config = dict(
    n_head=8,
    head_dim=64,
    vocab_size=25097,
    activation='relu',
    positions='rope',
    init_std_down=0.037,
    lr_mult_qkv=0.4,
    warmup_steps=20,
    seq_len=1024,
    z_loss=1e-05,
    dataset='wikipedia_en',
)
Each number is 500 + 25 x the weight over its row's rms, rounded and kept within 0 to 999. Layers, rows and columns count from 0. Numbers have three digits each. The size before them is the row's rms in percent of the matrix's.

# v: layer 3 attention value, 512x512, rms 0.0258, rows 79-125, columns 448-511
# o: layer 3 attention output (transposed), 512x512, rms 0.0321, rows 79-124, columns 448-511
v79 096:484451511497500474513510531530482464492519508491446468460470486494481515497545499513495490511492498498536477493467481502520524485493507510488508469514512512532470504476513492492509509456479522
o79 098:524486500478518525471520464483512493513535523495473495464488489507516487548466525513521487484535484478506488488491522516497504448468478489448485538500472492519507497530498490456478477467510500
v80 101:534511467500532463531483483479486546501519517485512503490494482443497475505544521536511501525523541494524504506526514517464483500512493477521515498514482476509523555478525486470511532488497483
o80 105:470511518500505495473468518448489500488481511514478487456519516523463476473436515484485528483505444506500495530517436474505541516505530492465502533529527534511486529494481437507480482512527488
v81 102:506449478527467473532541509475497487546520497490529510531517509487494501473497531453469486503553473507481555493461476498491452485475542449479520566478502488495506506543488500473484470436498505
o81 101:471491478489532536538534524469517470457472521510524480536486516500538508536523510482491539536479519499545531522491506528520487486530511501506527511516471493545459480505494502471518507470506496
v82 095:476528480482497491471487508540514491485546489480494514479471525522445491497503449523513523451535481525527476502515522523465498468473493491505492502488520472498478484478505522512486468452455535
o82 098:492461508480524496488555573507477457528499566513526485537470494550551506469539475524475519541519476493538529485474462493465474524529529526509471471496537481479501491519499498513488499461498487
v83 096:507542495477530494480480514470472485437539490470465491507493486470500487529491499506512501524486480492480481488505448517488508471537499498515541515508480518497477477462518478496513464507474517
o83 099:539512479507482517514492523512523497557489487480497464523513527485521490492501445491520536516510517473532477544493505476464519502505502511479520532518482463546479480519506525475487496529435544
v84 106:546501508550492498540498497475500492508527509481475527496503478518528463528503511501485480491477479501464520478480510453520484534459555519497496498491486503509509469479505478504513504495546519
o84 103:549479487520457568493493533487486518489487525528505523503483505491502499505481505481455509492504469497470526549471522556505477520450496491503470524492456467543515525520505494506505512542474522
v85 109:520504492480527470507486458460494526486538511507474453475482511526492517490492535508510503527445481471493517526510497492459466496496511482524458483518500476456477506514481513493521445462539518
o85 105:489505493545482470504546542503451495528479463503484494490478463500489457509479495503490518494488494540492470506499439517494499490529489465476458483478465535536502471479479495518501472526431501
v86 098:493459489508476503533511471524510507481496498519521493490523541470503461523518443469475455511540438534506502532502451479502499497532529515538524483539513485445495461516486536486501530503497540
o86 101:554483481541498526473511527506496476511536498506504448522505464452475516518509482472460515495499514530515483503508577518483493478522535484468535473514531486501540541524520481528492544519488476
v87 103:501490487545491509515526468481491451520493531533449487510537457494491497497473495534467506508460487459526483488551498489507505492480500500509467511499476559496561495493536538495486533516452508
o87 104:483450486496509492529492496480458487517462484468519497488500540489514547511529495493522529489473470518471501479495499491510531469531462507467488486480481504473479447516535516469531442527522495
v88 097:525526524530489474484494471499496481499509524477534500493519466520429510523514476469477507518540457518524529499517489489472480484509499488546456509515519529491532496527477507514510486500477525
o88 103:490465501568478497454492508496509512504501502458523470516513524504534488473505505494489499497503501514462495544506463491522498531513486487483495478499467458505472475511440506507482525471518487
v89 096:511527466523506448501524489465468515556536499459526503450466536478455510485537515491517529467522453474507472520487501513505492479505495489484522514496507459529480450485524500499495518543495486
o89 102:516500483470448533552497520499497485444497538498486505508530558498488495489498508479462519500461501556501472485485483468502513474486472492486501490499484538468494505497514523543489475463484485
v90 101:487476476464495479469509500478531554500518504499503493486497513517484500494465525512527497459484472489481486476528467504441472508481474474521520479479494484483494469501517498552524512475525467
o90 104:510503496492494508503512553509496484541541530515494492521491505491491484476486491531479462524556504511487523502495506478509471528461504506533508531509513482510472444526506458498515519508510518
v91 098:489491484524526515467541553480472497504491519531496515482522530484521512510494533488465516505512494493485508505490515454527497480468470479508500518483518472487549497475496507514527501505520437
o91 101:502490500538500542512517519518503519510493484520512450513492535470510503479485532481489490515512516490487510495490531483461479480509461457492424525466511525532513483512489531531490471488541529
v92 098:517472480488558531558500525521499446487483462499483509469482487555559523556517476512510494515532469533532495514464487486499486445467483520494529532480512495477582481520516504508505489486483488
o92 101:460454487491514494516489506479513489496512515523519534504512512501549511516515504485468488508475518481497511503515552505495499488549470467473468538473519474504477501494476528541478555512497535
v93 095:493493482502533462526500509476533553509581510515513460497517440483520535472456478517500501511536519516481502492501494491510489482457548540487526442514516521527451496491529541523537484462509503
o93 101:475511480537519508513480515517473471520483498495476517475510481488492505524462509513465504492502511517482479481520507465530531536504520458538505520477475446538514555489514500527513497504494494
v94 100:531446493504485494478512505533474473455504459464521526506491451491519493528466518479521547531535532482538504543529514484443525515445483495499523486509465543483501560519504493513482500517501501
o94 101:455514482475539515540537475529470525470463511541532497520505486502486467441496527486508473485482502507500514471518512471500526490505505521540495486475548495474500511503502489515525500462496469
v95 103:505508521515501515502523505466480497482478470455468528489457526507475536496502525501521458475505504525455542484495472547492495484517498502476483501545530487466502510506531484501495498516487511
o95 103:475496512484462521505495478515506482497510483526493504501516489474500465532490525492506466528489480500494507473524460497482448472561513527505502487523515537536480557450493533504526508505525495
v96 096:475488501540499523522449490511467505480519499517498495519482490508477489483493492462498494486511486489500480506505521537478471473499546523512498470498517481487467486478531484538485536478514516
o96 099:520486520474530497509512522476467466449450473542497483524505494503489499523538482528532545504521491465530549469487546479490519495442538504563499486486494518459530498454496488472485527561533463
v97 098:475461506527501492514493502512491528534469470496485527543485491462544519438499494468482521489499533498523495500480506526509503528504508481523486519501489500460506514514522536489481503461560500
o97 100:492489452519524494483503501491470515447520511531526503495481463517486477540461531536479470516477541505495509499528526522533470504504540482474507497530501512508521498498499531453531508498526485
v98 104:552511525510457464494508550533502555479486472481500454476495508468511494481456516550491507524527496478513513535474532460491471490487500506517542479492516521515497533519511511502488494531499494
o98 106:521522527540502522454480512485529495490498535517460499456516504518476504546513512506493477491533528464503499478477417471487440498503516493505462472530474467493496540517491516468510492523491496
v99 095:496498501528539516518472477515481452524483468499496493528512493570478487528504478488479537494524481492476536513500483519540533440502443497498555481479492509492504526469527540481553465500493499
o99 098:516502487465510457477490500457509537525448542496518493455508511452469518473540510534500481522500466532485503509508465513475466495456523500517537522554508488502512459482511452549522526531527522
v100 102:467489519553532474481426474477504459500500550531509532484502526472481536496462522521488533537510528542499495516543519484479523494544494475475494531452501551480520493510512475520497533505467463
o100 101:507492494538511515528538535493508534535524454509509459516482497456494486531494527498513543473499515494522484460453498541464558515574499498487527480512517444525475531486508509525522487475548493
v101 100:511489514538478458487511453478495465469526449473465521486536519489461531511512487514491485510481481529527502496501505491496508519522521519492470505518502520523540493510464469504510494509521511
o101 101:533457528513472517483459499481483466539521481474491492522478494468475476477462504518504499501531481525491488524470465489498499517495510498528492507545484505478494525538543467500482462479523475
v102 095:470526524501504482497491491540488493509475499496482521490510482471474472460489479504518494438469476481508503498548500503503518526508448511500500526526518450477474512544558503496546496493517536
o102 100:536510489479470525515491504497506445471511527473485510525510508542519498480507485489452543492486512530478498507499545543577502505459517474483499551510501519440528494487519495486500535475485494
v103 091:480470514499484474492518531518517526496509512470523464454536490488496478469485478538501487477534498508573457531491479521468545465489525483518478505534525484492481513491518500525522509508477484
o103 094:481474507534503478516526514494469490493488523539539477508484482487504479521500475524485484466496481511489439501466518515501474503505505496512510499473518528512529523506471510520489515500474507
v104 100:492483488494519481464559482547539497569531532443508482531548477489497529457493513485476553516528499461515493509500546504497550535510484521513504484523534500523495476495519486476513515534472501
o104 099:452489475475542499527485500452485493464509474570508509477527492486483514462458460480515478481519506507486507432539470503502499520542484482497513496499501539532461474508495515461483517487536490
v105 099:472450513490512474511517446505508465484504503486534547527484549467496500462536518477528547485494504502479499474513483515473523539519539434498468523530495506501511525509509465498527470478491536
o105 102:503481498475496494515507495476490514473514506491504452502467494524505503470503519491506490537502493505489520503485502476475497505505480524490502540554442458527464514456537501521511506503498497
v106 102:480485523498468517477506473490492447472528531481514513482554526516469502498498527516510483456513500473565544501493481498516496509481480484522524536551508473526516464489520465503492563480485522
o106 106:480536500534512471504476495465495482506523508466486516520490478526504509546496505495467520522514524527481521466527513472516538524489494480556512481503494488469527506483488535547535483475491522
v107 100:509521518452507530465493551506508472532490535481476518480487488497506462566553507530516488508501502503502502505523490513512494512525485488441516515540524504481501505508480486443486472504454514
o107 103:506560503488488487481503499480518460532488487505479490491500504538496534432496478473480473510495478502505443529469486476505505506478480517483482478475473498519494475486491517555488483483540543
v108 098:509528473536490470522481492467525496497510530540518520466533498511497494499498506496493482517510482459477506509511512497516519472479536487521485497495492512532474513507490529481492554506526535
o108 099:505505547473506514508477497541485478524512516491509494504506498514519456480511490513487475504506498536494492520508513493541493471519467515498526515493503483508499466521511478515517514485477470
v109 111:494516507474522528542509497496482520512466504506499470538485524493491531489511518516507530535500509550525508503482495512509503497489526456496486510454504504528511515497479459485548505520502487
o109 104:504493474493504508456498494521467540470503491510503524497505493459538512449500498559479495496517491519503559506509510494534517508500481523527484510514486498453523497481510518465508516506425496
v110 096:467502537495467451485505519471528534504484475502515472467530497466500508512515457501489444538530502475484453492507487515468535473509513500507464508523503511511459488500477493512457468511482490
o110 103:495488513525508543535456498460530499508491515529449461501518465491530489560518525521530490516469487533481505469494470480522540558478495492490532529478509535482499488494488517503490511475522471
v111 098:501465452488487526499509523476471495448499495522512550514538500507497530509473508492519472490502452528515520541495445521514539492493517490472481475488464518498478484521473499492516495481532502
o111 105:519478471501493529491534475492508487537472495468492507498504461478544524525537464530515535502524486493500552502482498482485555493482501502541493489488521488496459526511492521521530498512448520
v112 103:519481492488480507451519472538521488488498482524496502494534497516541489492492509432510485510482489508528534512525516534463503505501501518536491506527505502497505492482531504481482502500511517
o112 104:498506539500510494494535479484474509462474486472502474547503520475506487470507503514458476509467453502547519508486522490483499523469521452446489484495480483510489553512476500526440503502515491
v113 096:458468456525489500475475543519507474517527545478534518511520440497491481521532507473457515516489452490516495496518486477511508518477454468497502493522524533483534493511515534462493518509527514
o113 099:491478474455469489491531516465491507473507511482499503497488531525495494504529522462511470545539568509497499516510498533497476481498445472499541478480488498514548457479481505533493488495504514
v114 099:505496500536466482491506551502478533512490505543487474483506527477483470486518495508468546533537519510484501503551476472488500488498500543549511473514507476513464460477513538500492556475487489
o114 102:507482478527473528518472475505458492467453550479528502485527493481517511527500506509523486523503491490495487505509475533544494501485485502449511472463517530508506537479509477476459496496563520
v115 090:474474488526523496442463492508499484527471498478522494499471547488511517512491514545520541512473463466511498531492477489455492501460534529522512490477506520532524518495486528556498483498501470
o115 096:560504463509456501523498527504517570457528508489534534508473442527518498478471504519459481544488469504491485478504501492525516500515491480460505499476504473547528497531491494504481538534471514
v116 106:489485522476511537499535518551499478477492470532491517513527413528487512506515509522515515487565544528458487513518507499546533525519487476486471506461517466506473515484516514484517491535545488
o116 107:535473503509571498481515558525500480517499545499496503523498524459467495473492480526515496526506519448531556477550517529460497529498533515494492506550464519522472519490481555487497508480489553
v117 100:490494518492504542477481477527476493522508483525503485453501484490505497520461491500456524500502545465500526507443528485519500469524491538445454500535491526499481479525494466501529520476485479
o117 099:526517505494544514466481523515498508512513529495525509455500513487489503475505539473543474500489512512479517528514431485483490546529489492528493525495506460457462525515477523519477518558482514
v118 103:485513491426489485515521447493486524443474510485480503485496496483522514511537490514522517494512474495517468507494511485535488551533519496522509547530478471536521495480488480488483481467491468
o118 103:504533496506517526493515514492472498507501491496499485547492550568499540491500498516462500481508511464539503468483434481494463494467514525460519522467467485526506490529505541530505545515459505
v119 095:480509471474479503476499511478492507502509496500501515496516507515528499494487490513467471463503484517491544472511469512521514492492468465507485504527510487513542523467539483504516524511459492
o119 101:477508455478473521519473515465490538487493448530473480511477532503523505500497498541512507499504491538558520501510514476536495493552521508483450493462514484513515453486559476489440499486556490
v120 100:496506445511528525500508493525498495530480507527468479474478473519526526491492468492480484497539489476516502549485536492512505486497451471545489486460483514513545525502494517457552504533518534
o120 100:482536520503477444506531463484489497510554542454503483505500528544516482524514544473557498531487544493501515459522526498490470485496486496472510516525504535491509500534495550486485498505503514
v121 101:490486465519506475478507495493496537517514543516489482495538495478470539510527500493447492481488520532508471503501542482509485474510513500502477499511495469485496485492587472477525499511493513
o121 103:522503471522536496511504473462511503515514492527534507445510510458531469496516503488500480520489546483494535486505491518491483497486481537469516484524488502493488499528496532492450442469512492
v122 093:504484498460472496526528505492487464487515482552515483513459512513471516489506520501518521466523538494471499430475441498495481487525507490458536527489498469449493497493538502468527530541461482
o122 097:486511506496555511530459510489503503484511514458485502457495548473511520439519456470488520459419487461472555492512516495485465503498497493534478495536537494541510516473481504475504517462480519
v123 094:467456467512493491474522504543526488440512524480495518509515542464512515513488517467489451530514490499523496546467508538481532493486529533503501463545490491454530478472452503479488513494528544
o123 098:518492516498534461497477534476535538493495495525506496466486497543512490481524504492520495470513537482525544527536456467510530525482508480533493497502523459470482486543466492528485489479487519
v124 100:477511505532480500492501476513522487513535525536480556526515495513519497547525503477505513523501512526490543520516485496539510550514475515479491512491464540468471527509521501472500508479522517
o124 107:459522511501521498447496463516466497525530495505526493495493499456507506487480468524561516521517500476504495505481546521444487502512549505500517495488554508497526519479476496505535506426476556
v125 103:511495457489530519475526511488494536517531519512512478514494492521533485472502538484492515493494441503532495506480525509492497465463505536471517482485463492462503502493483509484498476460492452